Weights of a small GPT-style language model, trained from scratch on English Wikipedia.
Size: 13 layers, width 64, 2 heads of 32 (1 for keys and values), MLP 320 SwiGLU.
Training: a variant of Muon for these matrices, 11734 steps.
Each number is 128 + 24 x the weight over its row's rms, rounded and kept within 0 to 255. Layers, rows and columns count from 0. The size above them is the row's rms in percent of the matrix's.

# layer 5 MLP down (transposed), 320x64, rms 0.193, rows 316-319, columns 0-63
size [101 144 104 100]
[[ 88 152 166 149 152 162 155 127 117 164 137 143 130 155 114 122 116 144 174 134  87 156 114 200 106 120 130 119 161 162 137 128 135 167 101 136  89 153 161 126 137  89 148 132  96 101 122 153  94 159 121 136 134 123 144 130 100 121 132 120 131 145 147 138]
 [ 75 137 146 178 125 166 131 153 115 133  98 122 103 153  92 101  75 134 120 144 123 121 111 108  95 131  97 127 130 123 113 162 125 130 129 133  65 122 119 120 135 158 142 136 141 161 136 163 132 123  93 109 146  89 119 154 154 106 158  99 115 105  91 132]
 [118  83 101 134 123 116 139 110 127 107 145 130 142 121 146 183 137 121 124 159 168 129 167 127 149 147 164  98  90 137  99 149 131  97  91 102 104 136 138 158 127 128 144 119 135  93 174 113 119 110 117 139 127 162 114 123 105 102 100  98 121 199 122 149]
 [148  96 134 130 101 127 136 141 139 144 137  94 122 129 126 158 159 129 134 131 165  85 126 115 127  83 116 133 119 115 137 102 135  99 156  94  86 144 103  99 162 166 106 136 101 119 131 154 167 126 153 143 135 149 131 177 112 150 181 136 131 178 169 147]]
# layer 5 MLP gate, 320x64, rms 0.285, rows 317-319, columns 0-63
size [ 80 107  89]
[[131  97 108 102  49 124 108 168 149 133 119 126 139 126 130 138 138 125 163 141 199 104 166 165  93 111 123 149 114 138 155 120 122 114 152 120 117 114 136 136 116 131 160 127 136 150 129 112 188  96 109 124 129 171 104 144 135 158 136 121 138 143 112 115]
 [121  92 105 115 131 142 128 108 160 109 127 140 115  82 140 123 152 121  94  97 125 156 143 194 117 123 105 155 125 140 111 128 109 190 122 163 123 115 141 180 101 112 140  84 119 129 189 148 146 135 126 137 108 104 125 133 149 151 114 138 106 116 101 143]
 [165 145 110 130  86 118  95 150 114  94 149 123  83 143 125 156 154 120 152 123 113 158 156 109 134 109 137 136  97 117 179 130 151  83 118 117 164 131 122 107 120 101 161 165 140 125 155  95 135 118 102  95 114 125  89 114 157 158 165 152 123 136  93 137]]
# layer 5 MLP up, 320x64, rms 0.284, rows 317-319, columns 0-63
size [150 110 105]
[[107 130 149 159 124 183 124 122 156 126 103 136 101 199  95 138  90 122 129 160 150 124 124  96 108 130 106 120 118 134 135 121 147 118 151 114  88 120 136 149 123 136 158 110 127 153 136 167 137 116  91 114 129 101 109 109 138 121 167  79  80 100 101 116]
 [162  72 107 115 110 146 118 114 131 120 102 149 108 122 172 100 132 168 111 118 166 177 173 125 136 117 164 119 139 147 109 127 139 137 121 129  86 147 110 149 104 144  98 155 146 124 181 126 121 129 114 146 124 128 129 186  92 135 136 153 117 116 161 110]
 [158  80 131 109 110 118 150 145 114 176 128 118 146 116 155  96 133 171 131 125 161  66 116 106 122 128 145 118 141 148 118 135 129 109 149  86  98 131 149 119 119 168 125  99 131 145 115 156 131 122 126 140 156 149 123 178  79 168 134 101 151 142 164 122]]